Each number is 128 + 32 x the weight over its row's rms, rounded and kept within 0 to 255. Layers, rows and columns count from 0. The size above them is the row's rms in percent of the matrix's.

# layer 12 MLP up, 384x192, rms 0.216, rows 214-318, columns 128-191
size [ 91  92  99  96  94 105 102 104 116  99  93 105 105  99 104 108  96  97 106  99 111 112  92  89  95 106 108 102  99 115  92 103 102  93 104 101  97  96 103  97  89 104 103 102  90  94 104  93  92 111 111  99 101 102 105  93  88 108  96  98 102 102 108 100 100 123 104  97 101 101 106  95 106 106  95  88  96  98 100 101  96 101 110  94 104 107 114 100  88  95 105  81  97 108 105 100  90 105  93 104  99 109  94  95  99]
[[176  84 140 180 124 148 129 152 202 129  96 128 118 139 157 132 129 138  92 179 162 151 189 158 145  99 126 154 127 153 129 171 105 169 162 144  55  83 166  53 120 105 119 100  92  89 103 168 151 117 155 138 140 180 175 155 169 140 123 149  43 164 170 123]
 [111  64 136 116 126 125  90 137 122  89  73 170 113 118 116  96 160  40 207 170 174  94 126 124 129 107 122 146 136 240 138 178  95 100 134 155 136  90 133 128 135 111 142 101  77  79 164 160 128 185 107 101 125 104 163 156 130  99 107 104 172 140 144 137]
 [150 157 109 105 188 159 116 153 146 145 130 171 173 120 116 149 155  99 129 128 109 183 105 158 106 169 116  97 116 107 118 147 173 166  92 119 101  94  88 152  92  99 112 145  89  99 176  97 135 173 110  96 115 116 202 118 145  77 153  74 182 156  48 147]
 [123 110 143 172 144 145 176 126 132 164 100 149 126 113 166  92 131 139  78  89 105 122 100 119 123  64  96 158 210 151  67 105 169 112  99 130 136  80 181 114 140 143 139 139 140  93 166 118 140 132 130 122  92 141 186 105 138 168 111 136  54 156 147 125]
 [137 164 135 171  92  58 134 157 139 118 141 192 131 119 164  93 112 199 135  86 123 110 123 132 116 100 126 100 125 101 129 147 135 104 149 128 179 139 126  81  98  96 148 168 113 117  81  70 157  99 149 114  86 133 134 106 110 117 155 159 130 163 164 189]
 [118 131 156 118 107 155 137 125 185 139  72  75  84 121 166  54 130 125 213 141 124 143  37 153 124 114 147 141 135 127 182 124 145 126 118 163 129 165  87 121 125  79 131 132 165 113 191 172  86 187 114  92 133 180 154  99 106 172 148 150 123 125 112 101]
 [125 138 106 132 150 149 194  48 163 131 144 145 109 155  92 115 141  79  84 147 175 113  53 145  77 114  70 133  70 153 202 132  84 151 138 121 192 129  80  82 103 139 145  78 161 117 113 122 136 113  75 137 158 149 109 158 156 162  76 112 109 112 132 136]
 [148 106 113 103 104 119 141 122 124 139 131  88  94 137 134 136 175 148 146 144 167 128 112  61 112 146  84 171  63 124 160 130 143  77  61  82 102 124 128 105  88 157  98 130 144  74 170 141 146 124 102 153 190 112  86 165 183 104  55 178 125  61 140 139]
 [172  88  83 130 141 117 146 124  93 158 137 126 136 137 116 165 131  85 142 218 100 104 184 163 142 118 168 117 102 125 155  89  89 138 156  91 134 187 132 116 171 111 198 136  98 140 126 130  90  96  84 129  76  96 187 102 152 163  98 138  96 131 151 161]
 [149 113 174 159 124 168 139 107  92 120  92 125 160 120 135 139  93 124 167 145 153 176 128 119 113 162  85 200 152  96 185 114 132 109 127 103 120 135 119 136 157 192  93  96 115 108  84  97 176 145  67 154 138  67 139 177  96 151 148 135 104 143  73 177]
 [119 179  64 113  91  79 157 125 163 111 139 135  93 156 148 133 122 135 135  45 143  87 117 119 114 161 143 167 110 156  91 157 118 127 165 136 102 129 117 148 109 117 182 112 137 126 110 108 142 142 155 179 124 177 175  65 198 118  93 112 177 102 110 122]
 [162 143 105  63 173 156 145  75 138 117 108 112  98 117 129 123 133 132 166 132 153 137 147  33  91  97 143 151 133  91 112 139  85 199 175 139 104 112  80 133 135 111 127 138 152 112 118 133 128 150 205 160 203 141 115 129 125 104 113 160 125 195 176 105]
 [ 98 115 101 116 155 150 119 126 175 121 128  89 154 198 140 172 167 134 135 153 141 121 121 119 147 165 138 114 153 181 110 104 210 124 170  83  79 127 116 124 161 128 138  88 116  94  83 139 141 145 147  55 107 118 153  89 174 121  90 218  57 128 148 135]
 [118  86 142 152 143 132  73 121  85 145 157  96 232 124 107 121 135  86 111 106 109 126 155 137 158  92 128 131 163 125  68  91 138 128 171 142 117 197 122 169  79 116  83  84 123 157 106 135  97 134 116  93 135 132 118  77 115 116 202 140 185 136 150 159]
 [139 151  97 166 104 130 126 143 139  83 104  72 173 110 160 123 142 190 126  97 133 108 140 166  73 134 103 137 125 228 103 140 113 103 109 134 117 105  92 176  99 180 121 152 161 118 124 138 118 127  95 165  95  61 113 120 103  88 176 140 131  88 177  89]
 [154 116 146 111 128 143 134  89 124 117 165  95  96 148 181  99  67 165 141 159  83 129 134 154 146 189 128  51  68 128 112 159 156 159  95 135  90 146 107 124 134 100 111 103  75 111 148 191 119 110 206  89  98 159 116 113 131 110 126 150  86  94  96 146]
 [121  94 118 143  93 134 124 124 145 162 198 123 139 163 151 119 112 140  65  84 102 101 122 135 191 190 164 134 136 187 201 181 114 139 143 118 100 124 141 127 143  93 118 131 135 139 147 184 130  96 155 156 100 105 120 142 152 142  92 171 143 124 124 136]
 [137 160 135  99 146 117 124 153 105 152 116 137  80  62 119  80 179 107  80  85 106 108 152 141  98 181 127 179  84  93 113 124 101  81 120  97 147  60 168 153 120 116  82 102 172  64 189 133  98 145 164  59 158  87  83 140 173 122 152 151 107 197 164 119]
 [128 132 150 129 178 159 133 159 142  92 167 131  97 164 127  82 128  96  76  90 140 125 103  88 132 105 189 155 123 115  72 104 117 121 155 137 130 126 144 125 149 150 155  90 179 114 172 122 111 121 145 151 156 141 137 165  77  82 111 134 133 151 128 154]
 [135 140 127 103 130 131 182 165 140 176 125 160 115  90  53 150  86 163 100 122  28 161 120 160  61 147  98 136 125 137 157 101  60  86 194 144  87 146 123  68 119 117 161  98 140 153 164 134 136 176 105 150 138 130 144 175 118  80  97 126  83 115 158 142]
 [113 192 114 139 165 103 204 134 101 170 133 146 102 126 127 153 165 119 160  78  78  81 163 148 164 113  65 115 124 109  92 117 141  78  77 103 137 146 193 104 155 114 141 164 128  90  95 100 173 116 148  93 119 170 163 125 125 130 131 128 114 115 155 104]
 [137 120 149 115 150  70 114 112 135  85 143 144 156 185 136 164 152 134 146 131 115 179  77 124 102 133 123 145 113 105  91  84 118 104 129 223 112 142 137 155 156 109 153  70 146 100  72  69 162 118 103 107 175  66 159 119 135 124 134 129 190 100  67 144]
 [136 170 121 112 106  98 124 147 133 154 153 160  81 113 101 133 153 166 132  99 122 109  90 121 116 121 145 141  95  88 123 148  96 160 141 129 148  85  88 136 155 165 183 111 166 122  92 195  97  87 155 109 131 109 101 179 107 100  80 157 119 124 168 155]
 [131 135  97  97  86 119 169 147 148  81 116 101 109 134 169  83 126  77  95  71 190 150 104  52 126 112 109 125 132 102 106 101 167 247 118  97  79 113 152 108 159 164 131 163 102 135 141 180 104  98 150 123 137  66 100  96 142 147 114 169 124 124 154 177]
 [133 178 173 115 205  82 136 104  83 113 105 171 143 141 119 146 121 110 149 113 141 132 147 134 134 148 126 130 129 133 127 143 111 151  85 111 158 160 136 168 194 148 103 102 118 128 150 168 166 124  84  97  64  61 139 105 167 147 110 180 139 162 106  83]
 [ 97 103 112  64 107 155 114 150 143  77 122 153 146 141 135 135 129  75  89 114 215  99 130  90 122 137  91 112 120 109  83  97 132 112 114 142 139 125  94  55 125 152  78  71 153 109 146 135 129  72 151  84 163  78 158  90 176  86 109 204 182 181 116 144]
 [145 106 128 172 104  83 148 114 150 124 152 113  99 123 155 140 129  89 125 146 199 108 150 168 104  61 153 188 123  80 167 131  82 133 134 144 146 123 144 145 144 113 100 167 183 107 104 125 144 162 111 159 127 122 120 160 109 127 117  80 145 101 177 148]
 [169 168 149 138  82  46 154 132 120 120 119  92 110 137 132  44 180 119 135  97  76 146 123 169 178  99 111 169 102 106  82 148 107 115 124 225 146 123 134 144 112  85 143 179 130 215 105 105 194 123  97  89 156 158 116 120 179 163 208  99 146  93 133 142]
 [130  73 140 110 150 187 222 109  96 154 117 126 112 119  96 131 138 142 113 111 111 103 129 126 115 135 156  73  86  72  97 105 183 118 166 162 124  91 201 135 174 131 174 146  95 133 136 102 124 125 159 159 112 155 120 191 113 177 151 126 175 161 106 131]
 [ 93 135  92 155  98 119 109 135 200  90  98 106 117 121 151 125 151  99 148 119 151 181 187 118 109 158 110 155 110  54 167 125 171 115 129 115 123  77 106 135 115  36 108 135 162 139 189 121 130 151 160 154 145 171 130  81 143 127 147 125 107 138 148 166]
 [121 127 121 178 144 112 128 151  83 118 117 151  64 164 135  95 136 169 151 133  68 136  96 174 109 115 166  96 139 163 118 111 164  79 133 154 116 144 163 124  96  44  90 108 131 107 124  94 153 124 125 128 105 130  75 146 160 147 173 169 143 145 102 144]
 [200 154 151  95 123  72  76 136  86 119 131 124 102 122 133 114 160 130 112 136 163 104 128 154 181 166 159 177 136 153 121  81 145 113 165 153 149 161 208 143 113 181 102 140 136 112  94 105 151 143  95 112 115 190 184 105  99 131 155 153 129 136 135 113]
 [130 115  68 116 149 114 130 130  94 121 115  83 120 116 131 123 111 101 161 100  96 154 108 128  44  92 183 112 152 151 165 128 116  71 165 205 130 134 142  61 171 135 141 151 151  91 118 128 129 152 120  85 103 139  61 138 195 134  84 123 165 151 121 129]
 [127 100 154 104 109 122 149  74 116 149  80  60 165 113  93 110 166 162 129 126 125  82 135  96 105  80  88  84  90 137 133 150  81 100  76 159  89 155 168  72 107  85 137 149 104  96 143 186 144 130 135 151 179 140 163 145 111 121 123 141 158  89 116 130]
 [116 120 141 133 152 120  83 115 113 116 117  66 138 157 154 120 180  94 129 127 161 133 117 157 170 136 134 114 187 121 130 167 154  78 118 198 135 102  56 137 139 103  70  98 146 107 134 100 155 157 125 127 120  83 196  97 129  95 135 131  76 125 157 155]
 [143 108  92 155  97 147 131 151 161 128 102  91 101 127 117 158 167  83 158 151 171  78 141 130 168 105 126 142 178 113 164 137 122  90 152 102 131  89 131 125 139 115 153  85 171 147 120  72 117 120  89 123 124 127 134 135  69 158 104 175 136  91 127  82]
 [160 141  58 128 147 126 150 133 130 205 134 131 185 143  94 133  92 108  82 201  98 158 115 133 102 209 156 121 100  94  88 182  99 134 136 141 123  67 117 112 176 125 115 105 180 149 146 123 139 195 136 138 103  89 118 158 101  69 178  76 115 115 168 127]
 [165  85 125  93 160 133 117  59 133  83 124 150 143 146 104 169 155  82 155 123  97 140 174 129 122 139 109  86 168 137 140 143  87 118 128  85 191 133  56  81 124  97 148 140  91 138 130  97 159 111 178 152 127 116  83 211  68 166 132 103 112 123  70 139]
 [119  90 178 146 146 150 146 131 112 155 140 190 112 135 161 116  93 123 110 145 144 154 104 153 138  80 143 121  96  73  90 131 121 125 109 105 111 113 141  91  63 140 137 141 146  95 123 125 142 111 117 111 102 166  47 166 118 160 178 170 130 130 122 222]
 [204 134  92 121 185 114 148  85 161 184 139 140 130 135 133 114 134 140  96  83 102  89  44 122 147 161 160 122  57 154 136 107 115 156  72 120 134 143 129 132 161 107 129 147 145 138 131 186 112 145  86 131 126 125  17 110 124 173 118  94 109 122 110 166]
 [119 118 136 128 175 148  93 103 118 154 114 166 121 153 164 107 169 141 167 139  90 146 183 147 128 118 181 143 139  85 155 179 103 117 108 128 154 140 122 139 182 130 133 124  83  79 112 148 134  84 151  86 129 149 139 110 210 135  60  92  94 166  48 161]
 [104  94  86 115 111 106 151 171  68 181 120 140 119 112  91 139 155 131 116 163 116 160 159 126 147 123 105 185 120 147  74 172 109 124 102 100 121 119  97 211 149  99 170 159 155 125 148 134 156 157 182 181 166 133  60 113 135  96 148 128 162 126 156 156]
 [132 107 167 108 140  87 148 134 152 154 163 115 125 120  64 176  99 137 113 117 118 160 111 164 188 208  89 132 141 112 145  72 131 128  96 122 152 138 146 115 171 134 108  84 154 113 162 129 123 157 169 122  68 125 133 150 159 141 160 133 139  51 144 152]
 [116 132 180 109 132 144 128 135 159 147 132 165  86 170 187 123 131 132 172 168 164 118 119  54 124  84 115 199 175 124 108 118  69 107 125 139 140 126 133 131 121  80 123 160  86  67 131 120 165 127  98 133 128 132  97  88 172 160 183 153 108 142 171 107]
 [130 141 130 105 134 131 140 118 114 167 170 129 168 149 114 100 124 188  88 142  94 143 123 161 146  94 141 209 148 106 129  84 143 122 101 118 113 140 155  91 128 119 186  94  86 157  72 111 160 167 140 163  93 142 148 230 127 139 202 134 138  82 109  71]
 [162 119  92 148 119  87 112 139 179  98 144 135 143 175  80 160 138 146 100 116 129  93 160 105 154 103  92 163 129 145 181 112 115 132  38 135  95 126 180 131 122 142 154 155 123 118 128 100 157 112 104 122 115 122 105 150 142 158 126  89 137  62 135  79]
 [103 108 132 105 125 143 113  95 109 101 106 112  51 136 193 151  93  71 178 113 108 160 195 129 152  51 142 129 106 105 175 106  87 124 137 158  61 180 140 166 137 174 142 166  88 100 137 146 123 122 159  97 164 118 116 151 184  98 153 151 144  85 120 135]
 [119 105 121 115 112 111 120 204  80 119  62  94 138 139  78 173 112  38 133 119 148 105 125 137 172 145 127 129 127 158 162 122 115 139 130  97 166 173  99 133 137 147  94 138  54 118  89 131 103 150 150 173 122 136  88 140 136  89 124 109 136 105 121 131]
 [201 141 154 193 134  98 133 186 116 133 166 157  83 167 112 147 152 138 108 137 152 128 134 110 205 105  95 145 113 172  88 131 150 113 211 152 149 137 101 120 166  60 125 109 137 177 134 127  95 119 150 105 137 116  68 142 143 116 142 159  86 100 133 118]
 [140 131 102 173 156  78 196 132 129 177 158 114 162 115 108 154 136  67  81 148 162 146 118 136 127 146 136 145 128 144 180  42 178 159 118 146 198  66 163 149 115 130 125 129 124 128 124  84 104 106 168 117 125 120 148 131 122 146 201 122 114 152 147 133]
 [141 103  64 136  92 124 126 170  94 119  89 125 141  93 114 119  91 164 132 118 153 114 137 128 136 128 141  79 156 144  94 101 116 145 100 138  58 126 155  79 153 110 116 125 129 126 179 132 136 142 153 122  81 132 140 106 143 144 148  77 178 140 156 146]
 [105  90 148 143 123 219 122 117 155 141 170 125 147 125  90 143 150 103 171 206  93 143 115  99  79 148 100  85 149 141 100 148  99  48 108 141 140  68 130 129 118  95  98 136 116  94 190 192 206 103 177 123  77  95 129 103 114 129 105 161 138  68 170 123]
 [ 93 105 121  84 161 113 112 144 136 118 144 122 102 135 147 128 144 184 201  97 112 134 109 120 243 135 164 123 105 150 153 138 112 175 114  88 154 101 120 146  92  86 131  66 130 107  78 124 168 158  94 115 128  89 123  61 132 124 100 168  72 120 119 138]
 [137  87 116 125 177 137 123 112 198 159  46 199 102  91 114  88 153  86 140 127 112 161 139 130 141 134 145 111 168 180  52 101 130 160 189 114 107 133 137 112 136 102 144 113 128 137 111 111  92 146 147  75 158 126 105  92 160 166 175  83 161  96 109  96]
 [125 185 117 168 140 179 101  92 132  62 133  85 179 154 170 127 147 117 133 202 114 151 155 133 136 105  93 102 133 102 180 143 134  93  86 117 147 173 160 101 130 141 186 103 152 139 100 193 126 142 124 153  52 153 160 149  97 153 134 134 158  87 121 147]
 [177  82 123 144 119 136 100 170 123 150  98  63 128 145 137 132  50 136 151 123 121 152 122 189  75  96 145 171 170 121 124  69  89 134 104 139 161  54 134 140 215 100 128 137 131 174  72 142  98 180  94 118  83 125 120 143 138 105  88  75  85 174  79 152]
 [154  64 143  91 172 112 126 137 169 125 116 161 111  96 145 172 129 117 138 123 185 142 125  88 129 144 112 136 156  78 130 109 127 213 122 129 141 115 101 106 150 187 145 149  69 122  67 175 135 139 137  62 165 136 123 130 128 105 127 152 112 133 198 139]
 [102  98 155 111 112 205 111  84  71 180 213 120 141 120 122 117 133 128 121 148 157 107 102  91 120 159 202 124  78 127  90 191 139 150 153  71 130  94 118 157 192 114 113 107 114 131 119  95 170 164 157 136 177 138 173 152  89 167 125 110 100 141 151 113]
 [143 174 126  71  83  70 169 179 131  54 101 173  80  86 159 149 132 143 119  90 152 117 129  57 104 149 138 178 214 109 138 114 110 126  91 159 128 110 126 132 155 144  72 157 136 119 147 108  85 119 130  90 112 102 180 123 121 121 118 161  71 113 103  74]
 [104 168  66 106 105 176 157 103 116 130  56 136 144 124 131  85 162 157 123 115 176  72  93  99 144 159 200 164  78 170 129  96 163  82  80 141 106 133 177 119  99 100 121 156 128 158 142 106 186  91 169 110 154 136 164 127 172  81 139 126 128 122  99 108]
 [175 149 170 102 122  94 114 101 128 110  63 102 183  82 120 165 157 119  92 151  93 102 144 167 128  93  78 143 130 120  93 106 152  80 132 142 137 158 154 133 133 102  92 142  96 113 121  59 174 162  99 104 156 139 188 165 113 153 106 114  26 151  73 104]
 [117 105 139 142 135 188  82 158 196 116  91 100 126 147 161 144 114 118 153 151 140 114  56  86  99 142 157 136 123  81  72  87 157 138 144 147 156 106 137 114  75 141 151 172 135 159 164 151 130  95 116 119 120 144 112 130 135  55 133 153 127 153 101 125]
 [160 147 135 132 199 155 153  96 154 163 119 168 123 141 130 136 164 176 114 131 131 140 125 120 100 119  93 188 139 160 111 108 140 121 105 188 127 111 164 122  81 196 119 132 117 189 102  97  78 110 142  81  96  34 131 193 148 119 103 143 144 138 141  94]
 [145 100 131 133 109 108 121 169 211 147 131  78 162 148  97 138 117 114 129 107  95 149 134 225 138 158 167 122 104 107 148 172 179  60  10 135  92 129  99 167 133 150 136 110 127 153 102  87 157 118 160 109 146 167 107 127 143 166 160  92 137 164 146  99]
 [148 116 147 121 118 131  70 151  93 107 151 100  94 196  92  88 104 111 113 139 119 110  57 158 109  86 137 166 169 142  92 153 133 126 157 126 143  75 165 172 142 123 116 108  88 122 133 143  54 143 150  52 154 153  77  73 143 111 150  89 103  90  80 185]
 [117 140 135  88 167 116 186 165 194 160 105 121 208  82 161  84 123 102 148 146  86 154 114 193 106 107 130 146 204 199 121 138 109 115 131 156 127 140 157 193 151 106 133 139 160 137 150  93 174 113 127  83  91 156 168 142 127 154 114 169  75 126  69 119]
 [ 94 105 139 125 140 107 147  84  91 132 130 105 169 146 144  60  93 108 143 144  96 131 189 146 203 106 103 116 162 152 145 142 152 105 133 120 100 108 111 118 141 178 129 176 136 151 129 148 154 197 111 112  57 136 115 168  81 199 150 132 162 132  84 115]
 [ 70 147 156 106  79 129  96  76 130 142 177 127 138  83 111 133 111 159  95 117 139 135 144 148 133 142 132 158 162 122 126 178 120  81  98 154 122 144  98 141  64 134 137 140 142 136 121 142 139 151 159 113 154 145 121 122  49 155 122 130 151 171 104 170]
 [106  97 133 117 115 126 120 196 109 137 129 111 168 126 113 124 205  57 152 139 121 128 155 149 133 178 131 165 113 138 153 127 104 117 212 131 171 109 193 106 103  93  82 121 149 106 115 136 135 107 136 130 155 117  90 213 156 187  96 154 127 138 153 156]
 [132 125 122 104 164 136 155  79 160 161 115 161 110 174 159  86  79 192 125 146 138 107 160 147 134  92  62 119 162  90 126 100  42  87 159 142 146 142 140 144 118 148 155 137  73 136  89 133  87 168 139 177 181 132 137 120 163 141 118 133  80 117 182 102]
 [ 68 111 142 136 134 112  89 118 104 168  75 140 160  86 136 113 141  90 115 144 143 219  88 173 112 121 120 103  84  89 131 102  98 182 120 217 105 133  67  95 147  96 158 128 189 132 110  97 126 157  94 135 131 152  97 162 142 135 151 173 124 156 106 132]
 [103  78  74 122 126 128 118 101 116 117 108 105 132 142 203 148 130 144 190 177 138 121 111 106 142  86 116 149 133 159  89 115  41 159 137 107 128 192 138 152 101 164 134 148 142 220 167 169 147  88 173 190 149  82  87 152 128 200 142 107 113 128 136 129]
 [160 134 162 129 173 104 107 120 149 143 169  97 182 140 176  95 111 155 110 154 152 151 133 127 137 139 118 174 110 135  79  74 177 157 141 150 140 175 135  87 119 143 132 102 102 104 107  64  56 115 150  72 140 114 128 179  98 116 129 169 163 112 150 150]
 [ 91 157 137 137 122 152 111  67 146 124 110 186 143 152 114 147 102 150 160  51 108 115 157 115  97 162 135 103 105 123  78 136 150 166 138 152  87 123 132 171  31 131 171  74  99 123 144 125 146  98  76 111 135 152 125 151 172 108 160  91 120 128 144 120]
 [169 177 119 130 179 158 173 150 109 114 100 206 132 141 153 107 161  74 144  79 129 147 151 166  70 120  76 161  90  91 112 136  81 120 117 195 115 115 192 147 146 118 126 116 128  58 161 123 141 130 104 186 125 102 119 103 159 172 111  74 118 157 182 160]
 [ 81 130 130 129  82  75 101 146 142 135 195 189  76 106  86 134 127 117 131 141 167 105  89 144 117 120 120 135 117 128 100  94 131  91 182  95 176 139 119 150 136 132 147 178 123 144 141 161 166 105 103 183 100 138 129  93 184 189 121 155 124  99 108 129]
 [107 160 129 127 187 122  75 128 109  97 106 141 156 128 111 102 102  75  69 162  82 118 116  64 141 191 118 152 114 139 159 134 132 172  94 135 141 105  84 115  69 186 147 162  78 162 118 163  71  86  54 106 162 127 171 142 130 155  99 145  94 142 157 102]
 [133 167 148 111  98 162 148 111 162 145  69 122 112 108 118  86 146 137 200  73 122 132 148 136 114 105  92 159 100 110 107 109  28 149  83  99 112 144 129 146 149 143  71 149 134 140  81 159 146 167 109 187 122  86 104 163 123 146 136 127 143 146  96  75]
 [143 161 133 168 125  78 167 119  94  89  64 116 138 134 167 120  71 133 132  95 163  77  79 149 141 130  88 129 103 150 103 125 145 106 130 136  94 124 180 178 106 134 106 251  98 130 196 128 100 108 130  84 133 143 102  80  69 214 142 117 151  89  64 165]
 [145 101 134 116 112  99 159 159  49 109  85 148 117  79 137 140  99 120 183 136 133 182 135  87 164 108 139 140 181  92  69  96 108 132 126 103 125  51  79 129 152  91 103 175 128 146 128 196 155 141 144 108 112 159 105 130  99 155 108 127 121 112 148 110]
 [ 93 145 118 179  88  76 141 116 166 156 140 155 130 119 125  91 135 156 106 132 123 177 161 157  77 134 100 104 120 103 125 129  84 172 114 154 128 139 122 111 130 135 108 114 122 126  75 124  53 132 153 108 135 149 153 159 170 145 148 162 147 100 159 149]
 [199 130 133 144  80 176 157 161 100 142 128 136  89  82 152 156 113 187 102 159 146 135 144 121  92 157 147 125  74 160 124 144 112 124 206 135 102 111 191 123 100  60 183 183 131 139 155 104 123 140 136 143 150  90 174 162  76 150 127 156  78 100 176 164]
 [129 140 108 192 192 159 143  75 160  67 165 153  68 114 110 125 160 133 133  85 137 159 153 166 144 161 104 172  48 117 145 176 129 122 139 115  75 162 107 138 156 126 140 128  61  73 143 130 101 129  89 103 137 107 121 162 153 145 117 137 163 125 126 131]
 [196 130 104 133 169 138 133 155  78 134 149 153 161 133 158 161  88  81 169 142 171 167  95 104 153  66 107 163  67 161 152 166 142 121 160 126  83 121 109 163 147 171 142 153 139 122 113  92 198 147 115 157  91 133 129 120 159 148 113  96 122 114 136 158]
 [ 89 101  93 117 170 176 103 136  94 120  72 151 132 105  95 139 105  85 140 103  98  94 155 113  75 136  76 134 110  39 124 149  94 165  99  72  80 158 155 120 129 133 145 131  88 113 136 156 140 143  77  98 121 201 141 170 135 144 127 147 166 135  83 113]
 [ 56 140 103 120 124  68 169 106 108  88 173 185 152 120 121 130 120 144 163  94  78  94 133 120 102 149 180 181 106 105 158 174 102 197 170 110 118 100 111 151 141  94 106  93  87 122 183 127  45 126 116 124 148 224  78 108 138 108 122  91  89  91 103 118]
 [137  98 105 101 102 103 130  88 111 172 147  89 135 177 128 101 135 124 214  92 126 118 177 111 138 161  53 111  95  98  99 151 154 118 122 120 126 124  52 167 160 151 103 122 153 165 157 136 157 141  81 106 123 113  86 126 156 107 132 114 101 136 127 112]
 [134  94 128 103  81 108 133 167 135 167  84  86 131 107 145 115 109  62 144  68 191 106 136 182 102 120 129 129  83 132 146 135 121 124 136 145 112 114 180 125 138 135  70  70 115  91 102 134 100 126 121  89 154 152 123 132 177 133  99 117  96 175 118 206]
 [ 99 139  54 185 105 121 133 112 169 182 146 125 126 157 171 162 120 147 140 103 137 120 134 198 135 117 141  65 140  55 136 180 144  92 112 153 177 133 146 188 108  75 170 130 144  99 105 130 114 148 138 193 162 137  99 135 172 113 174 176  98 118  94  94]
 [ 97 114  78 116 121 126 149  37 143 121 137 137 115 134 149 129 108 129 129 130 104 113  80 158  49  99 182 151 126 174 110 147 149 139 128 133 101 160 123 161 109  37 113 115 166 124 103 110 127 191 113 101  25 100 123 174  89 123 168 124 173 136  97 147]
 [145 121 137  67 159  58 146  86  99 175  50 160 180 151 157 123 161 133 105 115 113 144  18 149 114 194 129 148 122  95  96 148  95 154 103 102  93  93 171 124 107 157 148 110 111 112 121 145 132 155  58 124 106 128 109  85 171 133  94 113 171  81 148 103]
 [127 133 108  83  81 124 144 145 100 118 133  92 149  87 166 123 171 147  95 149  90  98 128 125 101 119 119  92 175 131 112 201 114 147 198 153 126 121 142  77 137 121 174 101 130 102 135 133 106 239 175  88 127 172 130 170 168 156 176 114 143 131 142 160]
 [ 90 149 165 163 121 137 113 143  93  59 150 106  95  60 153 145 172 137 133 165 128 118 119 126 104  77 119 155 135 203 151 103  82 134 172 124 173 114 153 158 135 194 160 150 156 198 138 134 141 155 121 169 122 240 112 117 177  95 139  86 129 111 150 158]
 [138 173 122 133 124 173 103 127 150 103 124 194 176 106  92 164 142 156 100 180  88 116  65 164 118 149  79 138 147 113 114 172 110 112  53 118 120 185  68 155 177 141 186 150 115 178 152 156 146 148 106 149 146 185 190  73 152 144  88 128 155 112 175 107]
 [133 117 174 105  64  87  95 137 196 134 137 167  89 165 153 124  91 210 145 118 111  87 105 107  96 128  93 158 130 134  85 146  76  95  85  88 169 127 204 157 130 128 109 114 159 123 103 124 136 105 123 163 143 137 142  88 115 163 119  54 126 118 129 162]
 [110 116 121  94 167 111 184 107 129 108 203  92 113  84 210 122 148 167 186 167 130 164 137 174 129 145 105 168 115 151 107 106 119 172 159 120 175 153  97 137 166 116 125 124 142  95  95 106 153  63  84 114 161 116  62 161  91 155 161 180  58 123  96 175]
 [151 155 193 149  70 125  60 116 191 146 165 128 127  93 134 137 125 122 147 150 100 123 118 127 103 128  22 153 126 115 106  92 139  91 103 108 121 106 124 106  94 154  99 144  95 107 122  58 125  89 180 123 139 111 141 140 140 101 138 144  97 136 138  79]
 [120 141 182  60 153 157  95 105 135  90 138 171 135 134 131  61  50 169 165 146 154  70 120 176 116 140 160 124  92 118 149 135 178  97  93 151 128 129 104 114 120 120 122  41 111 130 112 178  75 169 130  80 185 134 143  93 114 126 102 129  72 148 104 129]
 [134 153 130  90  90 136  96 153 153 156 205 126  98  96 124 117 155 124 106  87 109 145 145 102  77 177 138 152 138  71 158 132 141 110  71 171 105 148 127 109 111 113 137 123 134 103  94 140 137 105 145 124 144  43 170 166 137 119 114 136 136 140  82 144]
 [119 157 163  93 126 123 199  87 143 144 116 124  52 175 110  66 184 153 117 120 135 101 146 141 165 160  83  88 109 139  98 121 201  98 128 182 144 149 122 154 120 111 175 126 152  94 138 129 150 142 168 160 119 132 102 122 160 122  67 129 157 113 103 114]
 [105 119  73 175 122  86 207 118 107  93 100  80 118 140 113 103 181 117 136 123 119 187 130  99  71 141 155 133  91 132 143 167  70 124 101 128 146 171 139 118  96 102 141 133  96 147 130 119 158 123  98 176 201 111 104 111 154  84 155  81 162 127  72 160]
 [137 115 132 107 160 112 126 177 176 122 111 117 108 128 123 146 173 105 136 171 131 135 149 164 122  98 166  86 137 145 117 101 136 135  98 149 121  66 130 131 114  89 145 160 180 146 179  52 114 213 130 117 145 122 116 137 117  85 135  91 156  93 193 143]
 [ 89 134 170 126 119 117 108 132 165  84 128 119 124 146  98 149 133 128 119 167 140 113  33 148 100 140 117  56 148 110 161 188 104 110  87 118 117 102 127 106 104 161 190 136 179 121 100  65  95 125 149 163  82 110 112 146 142 164 119 166 109  85 110 134]
 [181 136 139 165 107 142 101 136 137 144 128 103 117 104 201 115 143 161 127 149 124  54  98 137 168 144 121 108 144 190 124 131 115 182 158 159 167 152 159  41 151  47 158  92 158  77 176 113 141  97 105  95 101  91 164 162 152 167 180 169 140 110 111 159]
 [132 146 146 152 132 177 145 163 137 129 109 102 132 101 185 144 178  96 129 143  94 144 177 115 123  79 126 144 156  97 100 169  86 107 147 130 147 129  75 122 138 165 135 139  85  61 141 186  65  98 115 157 165 127 118 142 163 148 146 135  92  30 157 147]]